Part of a small language model's weights.
Size: 8 layers, 4 heads of 64, vocabulary 2765.
Architecture: LayerNorm before each block, learned positions, biases.
Training: a variant of SOAP for these matrices, 445M tokens.
Each number is 128 + 24 x the weight over its row's rms, rounded and kept within 0 to 255. Layers, rows and columns count from 0. Numbers have three digits each. The size before them is the row's rms in percent of the matrix's.

# layer 5 MLP up, 1280x256, rms 0.0514, rows 480-586, columns 128-191
098:105140107143169148176117112120120117124104150134106113084122074091152141073155176117108131102065160198104134075134168115086133138173109104135097173102171146125150111117117119113131100136147093
099:137109091134123131142163133074110067102114093140159108113121077161148158134103132117106107168108137133145129113142087114150125137118164132152106120156150116095112112098137114129140134125130128
087:089123128123105138098146100118165106131084107153117106139134102136119066160120137134083133166089126133157126142151132110096127097099129113123120098153104102135107123175100139131104109123123111
098:109117168128155147136084132136143131146183115069119129123136124174134102139176095104137098167117108199146116143107148130127082097130112112143124135134160103144112089114124114154115111092122114
097:108099114095138140062136147120156167127119099094121139124133162129118177118100098139112118104143149124116095150106134132133137094152115170168144147155141118145106147120130116166128111092143098
106:165122109175157123105177142098140164092130144172109146136100131161170117114120161130144152130146148113162098144141176135143108074135130146150144144148137158117096154145120160144083138094110094
094:118147158132124125143121136133162117115110123069179131094124156155132150116151115161163165133126146115098113128102103111128096109129128110164154100151130131130100099085171126056117087106140105
090:129112159152161151156098108121131145146125128156131112134142153126094122138158162151112124145111127137146158118154128141090150155112090100114132077111111130148101129169132079127080090132132108
097:134081091124105152122119179125173099139152168132141073118146110115118105130088137137164137115081140156109130113154108108135088157152122113153131115093086098137119142160158120132142147101126146
100:122096130115076139109138154151120139108127136120102106130073146089147114104173128083099144118117175134131139147171128139138144163149140166107119104093133165112049120078125131133163120148129119
099:099164065104176122112133160134137114152132130141144138127108094095118117134162115152116137146147072134145098112109106114166071127112126126098126146136146110129117055115146147134168141100090136
107:160140103087123166108172147131136130142124111116104118137132148114144077117117142123134087152142146125114139155164108120141117136166153123111156142167148151088070143088103164107127122140106160
109:154084131135118164103138147144162110116106127139107118128137111113092095132155121137178172126109164127139068122160125120138125141104138158159072124119166182139113112150137159134096143140119161
101:137120153132122143099183162123104132147131140094162168128160124115151092157105115150132127103109095130104107118131130159127107105092138152105129126155090115175150123145128125118162101101091084
100:134143077161127125158074123060167151134127097075151078114133113152137148133103136144178131152133105132192119122130151172135151121141138137102145109127068105155152087078116106148127159175113096
096:101088128132147158087102097130143139067125129129165106109145131156130094109104111117119112107193135158140149106116149122131161120141121128126095137134136096145163099124137156125164079093093103
107:136116114129137173130122125109131120102149130107131127157158104076158121125086121118132156154128139157122122128147178153128120102134129107112096101120135153091103133122158075154176088116148160
104:112130102131136143148176097101117144189135116109125154139139114137126091147112137139130121117116183167129172132114128122148093141124123132108136125146120163140143118138107096152116156125160090
096:128137151168136112100106103127138102151151125150184213136109120149116164116151170113133115115112108139128143179136120135133089124145124115133119112098109142137150177112178122145162129156108114
102:090124116071141123161152128085108083100126134138109123129108123137138092109107089142130174160116153107140129097142132147139130137120095112125122186079115083133125134125111143108152129112117171
104:151142143126111144115151088142134139140117113107111136121119128100137111153132150197120121097124115086138149187120128165113131105119127145123096125128143181089106115121137136124072151133157123
101:122108122127121171125098101143140113131146124144142135133143141102137119079139151136132199080130150111109142116141137145164070119148162138137075144100127120095134103127150150119141153062123122
098:131148154145108133128120121105161114137148129163139157154137167151120106171129124154105117138135201091121126107143091142149139164146128128147163095081153144085130093143127141081104104128150111
109:146136139091143077115151145112148141128133143136095097118136135083106135122138110178145100112117101155138147123139148097136137104151159166096108118130109126133171128105158121210141137121111123
100:139185141087112122139137144152147171130152129120141173123123180118141126121133124120125132127167157202138126090101089134112157104130157140150157130123148123122164071077123124135133150102127103
103:173122132115112199146121101111100162127127101141112136124088133090105129141155127140139112158138183157106092139116188141159110095150131115161128135152106124121132106120120097074186174157111120
101:092137156118161139102136142095110128146139123152137133123154112105111174127096127152124152139188179112081167141117103148133136100161156120173131115134096115073129136162130154177111104161138113
099:118096096114126056162139165123165078100125185169154115115119097107146072135158137141144107136128099149132135136131089132123105111176146121124122123097148135125119119149105135144137126136134133
097:116114107094120138139162103113094146114118097162137148151155109092150156106106163148168105130089110147147144108136134131168155081121139100144124106105141117077106115146068154086155092125118135
099:146103109161149146133130103109113131176113127103132155113103133134101175153101196127130106113114148116148118114142110151135207132136167134128118145076156154131108113149111084140114204169117109
095:144157119105177150119129122140127107126112093099095075132135124104103129182107141148086140136123100118114146142126131157120104097135130154149111094133166132148144110104145084121142132184094112
106:080142118135111137085138114137166119143160153107114114110110141123134146143170141157174157140103129115133085145153135124148164118103083157170109089156065121156091135122105123138119184112108106
103:149149146085132143116079131158160104083119119185099114147150155136115110142120130151111158100173132130167171109102170122128102105150105141158107118139145140117109120158145104126122092112123117
104:109115105116127166136136144120147202161103136082120151130137109157124141137092128140108131120100152143138157110129115145130139113136144094120107129110153117106115129141130136151172101191127128
109:141109179109123138142120152160107164117135152117124118090147102122117127141119168134103133140171138068171131142104132133164193133142144088131126124124136117105136104170127126092097121114104094
100:152145137063097117133095127097119125154138108132161173144119140127136123134154166157153137178160124123134128120134143159141104131144102113116096113124126113119104146135143123115123154136132108
101:144121117133126106096152115098051120146135150128146114125098153150111139136139141117139102102137124153138145086151138157140148102102133136154090177116151118159140136073124136120142115122115079
093:065148139140135114148063115118123144099128150177112115117126078112084127098116133143141094145135150101123137188111160116067181124125121146141096103144135103128122140112095139123147095147097150
111:129195106158148098111115103109171166129106108130149164144130151112152104141135117113155116142116159096122092135132169080144103140141125100101121136100163148114140103168116086123182084123122109
097:100106155103085124083146096138133123153105154126129131183110091131155126153097140116132123139125098146191113147140190153149112110100143144123113143134159151105084154139125124130161144095138138
094:154157121088149109125079135099124124098099128139135117175115099131189159121154160137149128102123133151103138105129151139097098108188163149069120134153123115104129093116123124100147152136102148
099:149121124165167129136136134097144080130133137086132139165129095138147138165140141090135136150148111109159138157127126107096156131166109113114091131147117150077101161146128116129151133130120110
103:135109162124158105144121157134144143108141157117144145092137140143128148121088131154118098126151101121132132109124129130150151151124173142144106099108132187157131144119147132175157052138117116
099:122091096146112127127173136118152136099124130135127122129135117107116143092135078154131128149132168123137095150092131118123083122091170119109135140083132130155055149161112130174147105159071106
099:117089149199114143094154124089150125136141152046147114120132095153168144172102110137123102113135122163152152129168117144109153124130107140106116086142127184158083125104141110128148129110140100
097:132105138104147164106143133162154113163120129156138076121120126074143119124127092120123129119117124139135126144154135143145156092134116090090135139133098133115095159122129116108117114143121122
107:130138154101102113160145165120121129157121089132161114114136139121129100102123119140131128093134119151171159171148154147159172148119097178097126155109135148139134151103105109114120091149153111
102:158145107123125148133128108140108128148104134101164112152122170101178074135100129156141149112125137125107118118134126167127090123105111060127109115139109128142112108188174144142137124160138164
097:140123144159112092138101126142095154129102166131147083106166136123131096119125146129113141163155121124100119107167082119087157104148056149123120147114102142138187097097141157161112129099101165
106:112132107144109099129130147134146154131155119130109161120126175181159065166096124109146138130120137120196119165156090115100105130142142142123102143148093141119122103108143119155119136090111121
094:107079139104163117151108127109157114140090134131158140124141123146090126166180132144159098131136161140148126138101137071104119122125100140112086146118087125126107127134113135118126126134152131
097:092120144137146132128125120126088157114106086111164094091156156137153133127157119137130139101134137102183106127131166067125148122128130166169074121136105150141144078136138156090150094168156121
097:143102124156113151116145148174142116143110140146114137115088155135127118131062116178136160141139150136127136159104129136141141158141117158087134085129109116107087122165122116115129144120117097
090:116108071072132136113149143103148148160109084131121080114130135147116101116074130102161145114146129143158132094108124112133127120105158135174129154138090147159128133121129153133109167138127148
094:184135126162137133166122158108083133125097125128127146172126140127168136184142111140152119123106072145112155169142132134134115127125137092129142144094102109174106127132122097112118132133104111
108:118155137137120127148139146127136118095117097160114112099118123103120113158128174131150123168114112125134105104155155163149135134200109088117125130087116129120145174120142127099131136145134148
110:082090099121140169115133164124109108170123126114129120117173118131133130126133096128140143131139150150156110131141145141178135097129158091089112100130138140166165159129132128127123159105095103
102:100154116121151112110127137124161101137116126157165183122143134157156114168156141137132108171091143152120129158117102150139130127146132102088124097095106102121140100076082128152133131104141097
100:168138149133124122102114133121142127154121104154160163110126136125156082134108111117142158066120149158123107131137142148130110116122135168142148118134072096150069122127119112106117106124105141
105:123174162115130144145167125114125135150109150090076095113159139076144088141087113122133136119092113120138120124106117112152149102097142165139115135111116109096096126149114122150110138183172086
102:137114141102198185122129088140101131126115139112144159116121110167144112127132120113143150113049141093140105184157077130133162107147119183096125082142089135113170143143091144139159144144139115
104:126131095128137135098111136113112131137143160175117126113112120140110173156129137132147091101102144092123124112154134107185132108139149124138142122141132171133164141103114126146131138118100126
105:066098126139135175095113143136157119129110115146124099153095123159133083142128159081126137127130120095156134118145126137089129126133108105107115148122174159121122139122156132142149134138125117
101:101175092195170134142124121129149177144102111172171088073119095108101130138134124133099161094126148119110105126125126146118130141116120158140113117086113152135094129104100138073100076141137130
109:146145108121150164131108120054096146139121101127117065115105074103103071120110133110151157161146152151130153146115148116122160105134118114138133113112089112116110084083129108093101129102126135
100:110089109090153189135126121158117128109148115090100105139108185133145164161137123122134124099134140127110135103144108105112069062123132139134092136123162136109146158131136100148143116126106116
090:156111145137131053118150140128153137071154154125125132150140060120114079178147131143144118136093069107139079095109154153092080117108129144136118081120129117148102133150143159110166173160127130
096:129104123148133144134132133142145139056109121132131124167103153162172097119110153150110162137182123122136151092144126108158170078078134160106148165117142127142155098112089115134112131141130120
101:145125165138104123106120126149153140144128101091112121117181120114077074141128135118167145135167156085144205093154099132107176139135138121139117154134126083161126152130145135125151128113133142
098:127128072147157083072147100100104112124126106117101115182117123118128148152110104120114158113152163118098111134123133129143093090135121138092137150133129144122152146147081158166158141132130113
107:113144133094112115096087142143094156129140108159142123135095182102112107175094116148116143128156108137195178141107149141092131146127132130175110125149170125132152121126123098159108119125149120
097:108120160118152124167111146115112125089147159146124106111079164121087137139093102139140145104126149118160131140104144141103168122117143114136123108127098114100144116119071119161095128131185113
114:137133128120106126156104106161142096133138131144125114122118098154066125134157108163127116125129148140139131155141107160115126154152136138098127156133138147137134103114117139110140156137099131
102:089144133122139143122103133133114120109120155159105109161103136154124156113122137127117153123148115173143123117116086171082099118159137100159171158147107118133109115105106126101081142154146117
099:186124129105158140142106117062131106116117140094119114110109083144152115128118135138104156131182131141141130162136155129134110112129101167110100129104094140093182135127136130147165151142101147
099:091129142124142096117117106134111157078155113153141134111112159108148119133130094130201124162144135107126126159143155123118131098134076177076125132102145126144141118080098081153143122128121125
104:113125135121131125099111141153131180137095139120126102129182160133127083121120140150116169114114159153132164140134125135153114118115132067174102124118123104133165121129139119109132139148167102
103:133140133150158153107114122104146117141112152071133126121145110157163131113142122117161138121102154143158128148153132122119136088152148102140138144120128169142142119112113116154148137109167110
098:134128067094098130074121150146151159096110153074132115121114111163114110120168130145129117112098118111077151114135114122110096099155101129152113092120177109167118114142100158146107132130129116
106:112116139122108116130146114117144177117131114103123135128145148092123137142089100101153143089145145139134134136144087122172104104169123147100196120175123151163182126079127140096133114102083137
100:154141113150123126150110090105119174148131131123144112115163166089171097160108118146122136141119142152115129119088154161092146118119110153093133106106154139133145129174104147126150150130136183
098:119118116144129155111124140121119144131136110123151156105087135129108119142095145112150149145160147124113109170108157120153097102141100121145133119109164144105117102128110111070130166076146162
117:107151113134140108085151117128125071134105143129133124204144132147101134133122076106120112121077158107094115117112099148105082115155134130153110142115110145131114133099105162111144156159141137
093:128112109142125154156110094161121095143125113117103129103115104156138110129104106147171071098144110135120143112124144110086155118179122152126146153125164118156115137116112131099149100115107165
104:112095177135094123142116126128166108153075146126125129135158073144117136129159091135116160152153094092110093103125131165143135107139121189138122174108156144128147136103143190113119126143124152
102:084122116103154138107116145094127123146149178151139143175144090132157106151123109107113088123105145147154115096145139153131138121159164122184095076115146134106148124095095144123123126106152125
095:108143128157151096168148146136128134136147127113148117172141142117084100133150149137092130117112093144140160135109127161161130152104101100127118109106162124128108123173106117126131128145124132
095:118138110114150119101128160107146075085109117145115120120110141131081149144147126130134112137127138088115146122145131140140078120138142114138112136124119162065156122106136118132104131136126105
104:147140122158129124139140114149132174126125128136136149086127087171083095129174123162101134108120178139159104135125139123114122156140110165109108134149120146123166100157091125121112145164104147
105:160097104173132150147126087082121114122126126112104117162110124135144116133156132130125111162108100138168130099130110113120139116123167136099133142124111133132115138117139086127146141111107109
103:091135094127100149141136122159108094120131108128140127099124087116116161155148161135095111134128167104145123108130112128121121098116110165120106089131033191129135185131074130119133148135150116
108:095157062118085082112148125133134095156122169126134106113136135110147150137074172105160171124103099159120144172152126116144131106114077106151203131125155145132155115118137106132136135175134116
105:119133110152115148142143093095117140137131137092135152128103096120148111128123157131138104104121168173176115156116119149089114124129120125155147130130094125132118144150110130092106087092153149
104:105146143153120173133125137141132162163053107164134105198112114101131148104154133155180119119148145122167113171117183092156112111083145113120154156124104151122131144132144133131155113134135135
094:139170111166150170129137114133149110108133152158124136120124122152108170140137133082160180132100126119164136159103105114140141127125107101137174144127144182125127112128116069133159104091129138
100:099127168133117170135138114120142094136088182105107115099147081132106136095087172167101171097124112161110140154114104122093139109124124127094070113101121136109157126125163115105093123119090084
104:114122123108112136088135126141135122175131119102120168141111162137150140102121113153109117102111111160090127128106153124124141101125122121117136124142149102102079129133121112108173138147104139
102:114107139140185147117151089129114166124145108101116114124089124136151114155138101119107049147109121072156171130175162149157147114135136117140094107127149115134138156131157117104153135140129111
097:112113138138145135142128128120150123177093111121117098132103145156124092119153173126177147145157088119093144125131149088105094129112162108084129089127104118099121088128080135104105149171120107
100:121118096149124102165076079149080108162112127122146149070094122097144113163106125149174140133127126096149109070110157089121107145141137133118160139124108161102143130102132129145152105148135125
098:168130139136137143114148144127168097112115113140162145118144140112136092163110123156138170146133154129193143145165151150128107128146142129122135156130127133097103102126122109179088093160093149
102:140104103109119152141153141076114111126101102124123133125146185120129121115182115118123048116100145100109149127127139110154079128109148132133134139133104136162147091093137137107119125114127116
103:105132123155138127125132127090137124105110142103136129128162061110124115127114165143122114140125078121077093126115174160146095112105146138164112097125161149121086142102099148157136162103125110
108:144118121127106115099083133082133123098126159127139126147097118150108142075082116127145159101106091160151144156118115106176101114147160151132150119143085120158146106114120102153166118124137096
100:108179123110093111114146135131129103099119088142119145083158106102151092125162150115100107118106151144141137123153123102104150130102118143130133129121111135087098122154137131132141146147164151
092:068107123106111130180118121113111151105104093151136144083129129151163129164119108128120117112145119139156119150147134132158144122100144137119130114102138187104081157115100123132086108102138138
109:154090111123172118102144162136154125115101090153127146098110070107135111108107126153145137118074158121161143168100139175148110114087074112100096139102090126131077101122113162124172130106110113
# layer 5 MLP down (transposed), 1280x256, rms 0.0516, rows 480-586, columns 128-191
108:148177134104144159139186118168127116136175125107093113162132132144144135156129155098122117118136097112106175098128106117138162122130162171125100146058079112138110128176130103117172147102108141
095:146119130125140115138134140170127143152123177074135127141139083116140152135127119137120116145132141142046110147116119117096178139068090153145097124097081160156144120137087151144132100131096154
092:147151149087125153188135157134138104106177114193132142128135092117114093100140108102160108104137163111122121112130133122142143123099105122124124157094126131131150113156109135159148110156139139
096:142100135110142143102158153147129137122132131145144146107123176116120143097133134074147137143135128115161144184159118147121148159100122118180105106152141129134127130141163117137146122172166119
097:111119107082109126115147146118149120067139139109101100088126101137074076154125118138108130148096156122115126099157110156151138137130181155106116087104145124138092127121111168158134118133162165
102:132146134096149160130141134121146129145119178105090121131113083102147154128130140118110146133107105148068113133127124103171151137130109131133168120130136116092178106106113114114075119080101132
098:142133132114094132145136102083132117096102103109079118121132108140131135129162080095145133128146130132145159176157185168153148103127147110079121129127114143129139144155092098136146131104084129
094:142147152115128098156143134164133098140078150137149144148136097135088139126121135089114107100142140119085125183101124133075139131128128109088166144138120137152145115122173136125144124108127111
097:115142141164117136146130113107123148146102102141142095108120122096138140151132126132126135117176136120190123177126110100144116148134108103131153098101176100108154139122160139145092180132171159
104:134086125125135150127122111086156154112111120184099102150115151146100179126150159107123115123133124113097147142137105122133141108167113130142123120130177101078111126121097178172106130125131145
100:131139174167089107153138177187121118135067085065117114153097100168117113093115143142106111111106167127157141167117131135159147117120156120160132088133116139155155169115154096148130171120159136
105:125103129145102109117152159083121136138131100160148149137106096166108084114122140101139143146101112178145122127109160159134166139155173133179116104130131079136079110126135133155150161107163145
106:116132134107154150146109101133140142153143128156144101129139175126114152147140124116073150124145153106117115155154097137105136178108063087108133128156077141149174144080133142099150111135148159
107:112127142142112110119163133133124145070110093173161121120109136102083114139125128112185165103128096161127148114113151119155114152120131127166139151125136129112157110141070129149161137127119130
096:130125136124112137115129176145160140104167143133156104153126116150094097096111099090111096145097116134126115090158111134119143149126134110107131107117149122156140201100120131102133153137136102
090:132107129109127138127139127151122132110150141133138134126129124175147109155167072126083146159128129145117141167146093121093122103112087129166108141126148117094064138142137120086102121141139167
107:137181105112135115143126118109122101109110124113184155114130098124148136151123100155091107140121147103103074176125063148158126131124107150101143109094127116120094170115117160103135132109136080
103:142089135113123139126114088127085103138140121183140167154128073139146056135119131122104108158130140134109144122073107126163163130123125139115120146139105147134080119104112120130136093131112135
099:103116129097127126118075099146129092158148095125126133097122080122089112089141132142117141148148117112128138153103110089124110152117097162126110131118145128137096140119131138122106085103134120
102:139105148135115137140099131145164155131114114111152139147142147155167135152120126100108130083116100138139150147106130123118138108081157125135154090141100109169129151148126122146101089121172132
106:116118083113110118113142171123116123100133091135103110151164093117129128148152186107147135088148150143089146103107143155070118089145140119061154107162157087105153113154166139125126178090116114
102:099107109162098124120163175110127111138164100134103161133120140121101131134123150107112086134101155135095132114143121106109156154144139101107118104126114153134098138136158154144136144125161106
100:102102133108146104126091134134096185098120128120145110099144155113158144112117111098128137127138159161127133164135125116099143147170158106096114100152090142118090117174103096139131131081138107
110:101139116113170106111160143102136114139138151122095124130106136153116137157149111106110156142113138173171131104099127098163159123115131133095164108176136129139164136118128115096134125146152152
094:111157149156129116144156162117098119138119108107109135133128093127117143138115155149133102081127098136097143129097120101133147094155128113118139154104118184144133162102153122142089158094113137
107:138130140164175101120129144148117167158122108129134104094129154122117088156104134143130133144134084125136144137172126173096118108110162189168099089134154133143132120103163120162113127171141104
108:104117154114140133147109115115092166120165086124150140137153106139164140119095112150115087154118146162121122120148117110114129162109081086107145120116153128151114150146149140078179133170164155
107:105155120133191162113117088138122111166133107136096064113124172140121139142134175126088102176115179103134117178089119135136123095148124123131129121139118113118121129112131124089145133115117126
103:119111142101080111116129199106116135124167114142091128136124134181131105121176113108115148104121111172125116140135135097168132135153096154128088142111126127152154103140142138084121109088112129
100:132125107151138074139129117139159131106147148126110101120186109136143137105148101129178167139140120130142137132145149137167090152103138129130108133152127104145135134135134096129170121134172146
102:150143099147073149128125085123101113114135129140074133162157146180148106152156110114130103106090133146162112114135110053124124166121069138114183108139142143119128141139152102121104079150139148
102:174135089133080117132105165159149120132140159123133156144136193108155106155124150133094154126138114126134141141121139098159146124117112147124096108139144099121127179127097135133103142075125146
101:117117140129136103139125194109102135152112133095110096119103103165142112101109107149123109117161127096173163147136116120153193109073100142135105086121160110141117141202141143095129118134180127
110:144095118116121143077160150130137105122123117117137141124122168152110150167185124143110146103171128126121114186144161131090153148089099132135140112138126126140112089101115144119112078072119070
094:098132138139093082113139110102187134148127125110126147144108151113064113087130131194148111125088130128115121123110127128069110165116132167129080084130111105150158133141141143169167159103189124
101:070102165131112077157124131099116144101083122122157133131130137094129131134097124120133146129105124102114075130119132101130089134104138123155120124150144134095081155118118144111133072080144140
100:114105130130105124086100135155088144112107088187101108142129142124147113142126124121105111116136121115126125159085098169135164118121144149113117162091123155132078124163115112125149130144120147
094:144133118080150094162108134119134128172103153097134172151121148104110159134115114101197175111156135108092125145145127136122119116119127118119182154093091157130164154099119155119128124117146136
100:058130125179110097116134146145148132133124117137162127109167132131108139118093121113092089154116125099173130145098123142106162134104114144149050106062110124097111104121155133082147154118110130
098:141132152129134152147135097101125151089132124168159107149123125135119143100142111094113150094130109129132129097142113125091096101122101118155161133170128073129137093128111139125110148126130134
096:122116123093149145170133136136144128107131149189124138118133162111076138119118130132116128126104116130164140098125172137132162115084115091145157165149115142100138151121128145097135115139141096
094:128137140127126081104130119151131096153143122124129088144129098127144165097079129112102111177100170168123106124172126153118123108148112100121146159136167129144173131113147160144116178148121139
106:170165114136077098101141112132157110094141156171174128122116124118156111161104108168132109102137114081140110115054103127137147078104104130155150151164150130109148106096107159102121155131138108
096:082129165120156151109138151123064169160105120127108123093144131127082126103118130115106136106152133122139145142160121169121128118149082139119137130174124093142109115103157143174110155143110167
099:119166111097128096138141143162121112124122166129185108124152192149177145135091128104131151094151139110121104134130141103127134093134093142140094130166157132150157119095166158137153103146075167
098:128139091143109093122167130145136107150149115103095121154164136201111126147130119173167169122101103110118119098129118119116142127136111131152147139120116127134131110133124153103140145099139095
099:131112140131136101133132116162122119111118123104142131129126112108119143128143101109143090107104097133146128091095130105194107142132077098128130103149096085149162129140110105086137104137120127
098:109127147091121139110107133113145110081117121178116137155149092095133161130121105137097121122096145145134116120143130153143141124149142185126145157119137063143112183102090123146180140131093147
092:136151120151105143106141160140097131122169150166156151137122126132108148151118148130113124148173116098133150179115161093101114124146133140135098170120126055163146162187120111123102138177158128
107:160100105117105150138140113133125108130141123139116099133143115118080102145135129123141122132083104147121154125141118104106142133131145151174128160091133122120169122135133102157105119168101164
090:104124130138073101126131125164117132132158110116164101125092116127174121146150132167111106130128158115167115134114124141109113112119146143114130098084100112126108125132150136076090095173113120
084:143072156124110118141101111174143137072103105177117105103147147133115147125136108124141103120151063118125141115103145115105095157153129115132132130115123117102118164107136132102091110100164142
099:140108114117096092093136167130110131127141108124124142129101121098147076097154123120088143120159115107128159129136094123107187178113127123114132103140137110127145144113130124112127137112149086
092:108140134122127146132152148133064130137091191120142133115175181129113141092107126134154135124156134133113112122124169177130156175121114094101114100155135090138154123108167145149129148107126133
097:069113154109109132131126131142139171084087164124159121091144115129093112133119119118112159174112167158105100113135177145080151094124080108092151113161129156088155120153144170096150115117140150
104:128111131140145106118143118091107163160130143128117134139172131141131116141123148102116165130133161109130141149093145111164138109113149119115114123108116153129151123160132138133104091093124148
102:147105141133102100118098122132081169145120122160174093120133158066141109115182145149146136122133074135141140136092154142117127110151156155079135120104136176103151147093125114148080169129168140
098:079140138088113130097138117108095113164128151091085159104124125115125103114122121138109109122123086094067187093160102126122145104140124140130169152140112142128118125137166139107147155154140152
099:102167134123140131115098113135121130144094119137096120172124154151121125091110108134090156158109152141159109146104120104109083090147128126130128110132075137087130098128126150137130103147121156
108:122128120151163109142103157167149115089155075109146154117172179183137156127157145147150139124083133154075148158122103115105144152136101116100168123120197131112153080105152121135102111145132126
108:130159164111120110153128169161130142068126141105125124109136098133148120113140130086152093132135088122115146137117170113113121086171161116071117113104172140134174100135133109127102157161123132
104:121089106150131193146141157082112120127126147100121125143138137140144163118159121122143112161138097129109120139103131134141126124108072112170150093124127121123132102163126109089138138171152117
106:144129137130143152128121117100107099161125161109082146140087192111115138140154161100128200145112096137124128116159136116132142128124139137118134120145148141112113118139122098104145139156138150
101:131161160121127161123138106117155116090150127141088143124115155115160145124146150127160121095149137136116162101123167149113119140139127125147115114103115135095094113124154084112104141171145128
107:166115171106107125104134104169097117115128085117132139164127107145117146107142115111135145129146141127141093084124103125160093122107143042164121129145172098123158183092112134097140119116166117
096:131126152170142107106111115123146109126133152094137110141135120108118179105107094108114144113112129176149124127145097057144120131154115139144136111163158147139157160078140127102165130100117139
090:110140148112142078138098125157114146147127108092157103133183155166109157136142129135082143105169143092133136124100111138149161140145127124180144149130087095119098112096115142140131139150109141
093:127111146078123114153140110136112125152140143114130136095150134110129115100162101139151116135121117140133127113138117151104097147166115141141102088167089104158112110130120157110168128134117181
096:106152081164126137112104148159143097130141147139175127145117142197146104139122164111118165109145148155140111144101140109130111128091122125109101091115130148090143151110112142122161109115123136
100:120111127127100155103083129155125150179076111111138127093173118128136119123149171132162138106134127149143107107158095094120173112157166128102140101095113100138109106110143115160151135100110145
100:146138136114114120150163110137092133079112113125125115115095110082118134146135115109060097102124149141130113169095142130177109132132140107150142148105147132114097087159116055127130104135085142
099:119122149127097114103131110090126133112127092130107120131077132098119140121106152121119150086141116146081144133067121116106154143135133131102110147118160144129112122094132144145179066113126097
106:159154101150116129124132122099097152122113139158071109137152126138134083123125178121138130147137126169117166141129113183132153131115096145124181150172141137116153145134128112160123136138133123
101:149097141142134106154142155118125147117139158123109132119120141152100133121127130130106138139082121123152133145148150098114136118139110131066151115100142137152101142152115102145107084149101155
098:108107168135129135114158136176100145129115099123159108083125190157150192147140114105153099132107123108142118103133154128165092139140185102132105151110098168115135169086141115170160139141166127
089:151152127124133126148096127124142104149085145134158144115078099153123125093137146118105143099124128133152128144143113104120133128121124125157078127146067132106117138127171129118121113096146132
105:135129125158122088149085135131113110154117146131133141128125133164146156135135170117122095124167123172107144101084085106148153125113119152130114140153110092124155138129110132109178166124134125
103:155102142156122145129146150117124185092156144148157137112155128132070109138166087171160124089103183140156121145134114144112142126152115110111128112154128128156141107133141139141081108157102101
104:126132098117110096149138125092120103083147125129144133143153157182138096135121146123123160104107125113102124108124087131130152125124094113105154130103140108114138151149156145141088093175189142
108:163090145111092124107142086122154127107145132138092133081129125114139127130186106168099155151138122105192133157165128162101115160140101106110136147093123115154083110165119121165147144126126138
104:133158141148161137141128118110141120158108109138102110118124085133099135139160139172120101085147104108124097119144131148086109124116168149097131152142129153147163121087082145144147141091131106
104:154104095126138108099136126150129100116116132134123150113190156157145151120141102100166136133164089077115095109191152129134142148193090089134144099185122113124144134116166148139145141083148154
108:109147125099119133140161140076095144118160131137134133123110106121143133133166075105116119107078152127134106125083114120120147124135116112112054144123103133145137085104129120108113132125116167
086:116148157135170094113172160104087115150107149127128117143088112138151096106126154110131129164153112132157124130149116153114121133113168126153148111157118133097128144088125108166142094163115104
100:128104122129104080150117137135140100148131075125117115088121070135126122104084160150148157115109121168188130168117113115146120191125134125091110125120107125103132116137152144140107088134112113
101:148123123093140127143127111117113128099097118146120104121082170124113110110139099103110111136170136111117138127145118128141132128092129140097148141123139075091146120154174121115132178124145123
093:089149107123103099116129106121130084170141136152136177182104124179118156072097150153150121138137146105137082109166165128129138134152179180104193129143089115169134141147121111128169141157121122
101:142160173147136118143143106142102141128165078109134160116149115088131106114112144111154134125106099112115110183105158139112090146113071149133090138134158129129122128141124098100081107096131138
109:093105115138135129189121173117139128170151129091078120145126140116145098157157145108157123146119186123147106131096154167148112141147089082098142121168136168132138159167140097104140150139140137
104:120072113115113051161112106099142159085116151162176124161152109135093140116159169148149100153133105140192133112135124108092143129127139152125143124148132128120123155098145121129130137129121092
107:150113137130102176157077102129097130139105131125124128108131145134090144132105152101124101117121139138115148133106088129173129122079081093136145118114143113142119124086122137117153125130114151
113:126137091080171106099112080154126165111156085121136144168146110137105080099119113130142124132156123102124088118159111118135136085108168127161131123128122133124139148132115143110082130129136168
108:113122084145085110129122108133079146133143111136112099171163144144117122115102108160140150111118150124140137088098169142112132146086094171095112104093128185159087109120147108131148111117124117
099:163179136121148115118121125095124158096100117142128111124143138112127159129112121145137170112102129099127112132126157127124119113096111151119129116102118108135107142134084162096090159128115135
099:121133148098104175167157143107110144103085107144113104117131085140131120084122103164082100114101130120113094090176130103168105104114144136144146115133163189107125112165121115138168148133133136
105:125170132164129148178098102104137122122130088162100132124101141126127117131135102128106157128100116112150119135110079150129134140145173113112145180110153124181162068110105133142190133114105161
098:156134100109156106121167143138140135076122112109140119132143138123129130108132119141124147140117128148106102102111138132118134125102106105122114163178167065130126124111120159157132141129186138
102:112148170123122102147124149137146077135086090156142136085159142128128168147126147136123166132163142175097098131117124167075099121099103137130192165149098166122073112147076119115148115137146099
095:123161162161113103117102123132113137125103186134144097101164136120098140130096114148129134092152165127140118127128138170096138069131167116113084104117147089112127109073169085144148114112175131
096:140102148127101109154140140143133129104153156157117109112103095085138101149125148158161127143139166149122102113148108116179151126124102096120136128099120101150099112138104136102107133119104117
097:113127108150167136151106155114110102123127136106142168140145155094109181120140170127167120134100125137098117111116144124137140153142135159081133121119105131195147143121142149093129119090138105
097:110099094133090087117061114142168123127154096129170110144104131119142098157174130112122150096150168150193087119163161121123138113124077175136115084126137097111116143137100107112145123140127138
101:103158163131187129103121097130132125140130129172125167134141156116148132184141093119192167138096130090097145086161174144105110110124106160122141108107199127120148121135134097107155143131107159
108:142103120126159090138154116115128151172138146110111128110139093113105135102164145106136106104121122161155113151120128120117150113128083129120126065114145166141114139097142120105141121115128148
095:137111156147126155130162102163085148122180131086118124125111130116112137117122118130123127137174079135137113171120127137140165127112126137139103133127131125117146129106098144134144114094103094
090:093154150127120126139103138151133110118178157111132127177131113099120112125180122126156092146120119117138154128059101150127111135098168124151097149115136159102111102120144148147180098091104102
111:176120176128116135148116139135108093070103137088126109188113121124125148116138134127110116142150102154159142139062134140150150112102132127108138128130149128109112132106128109131137102137085129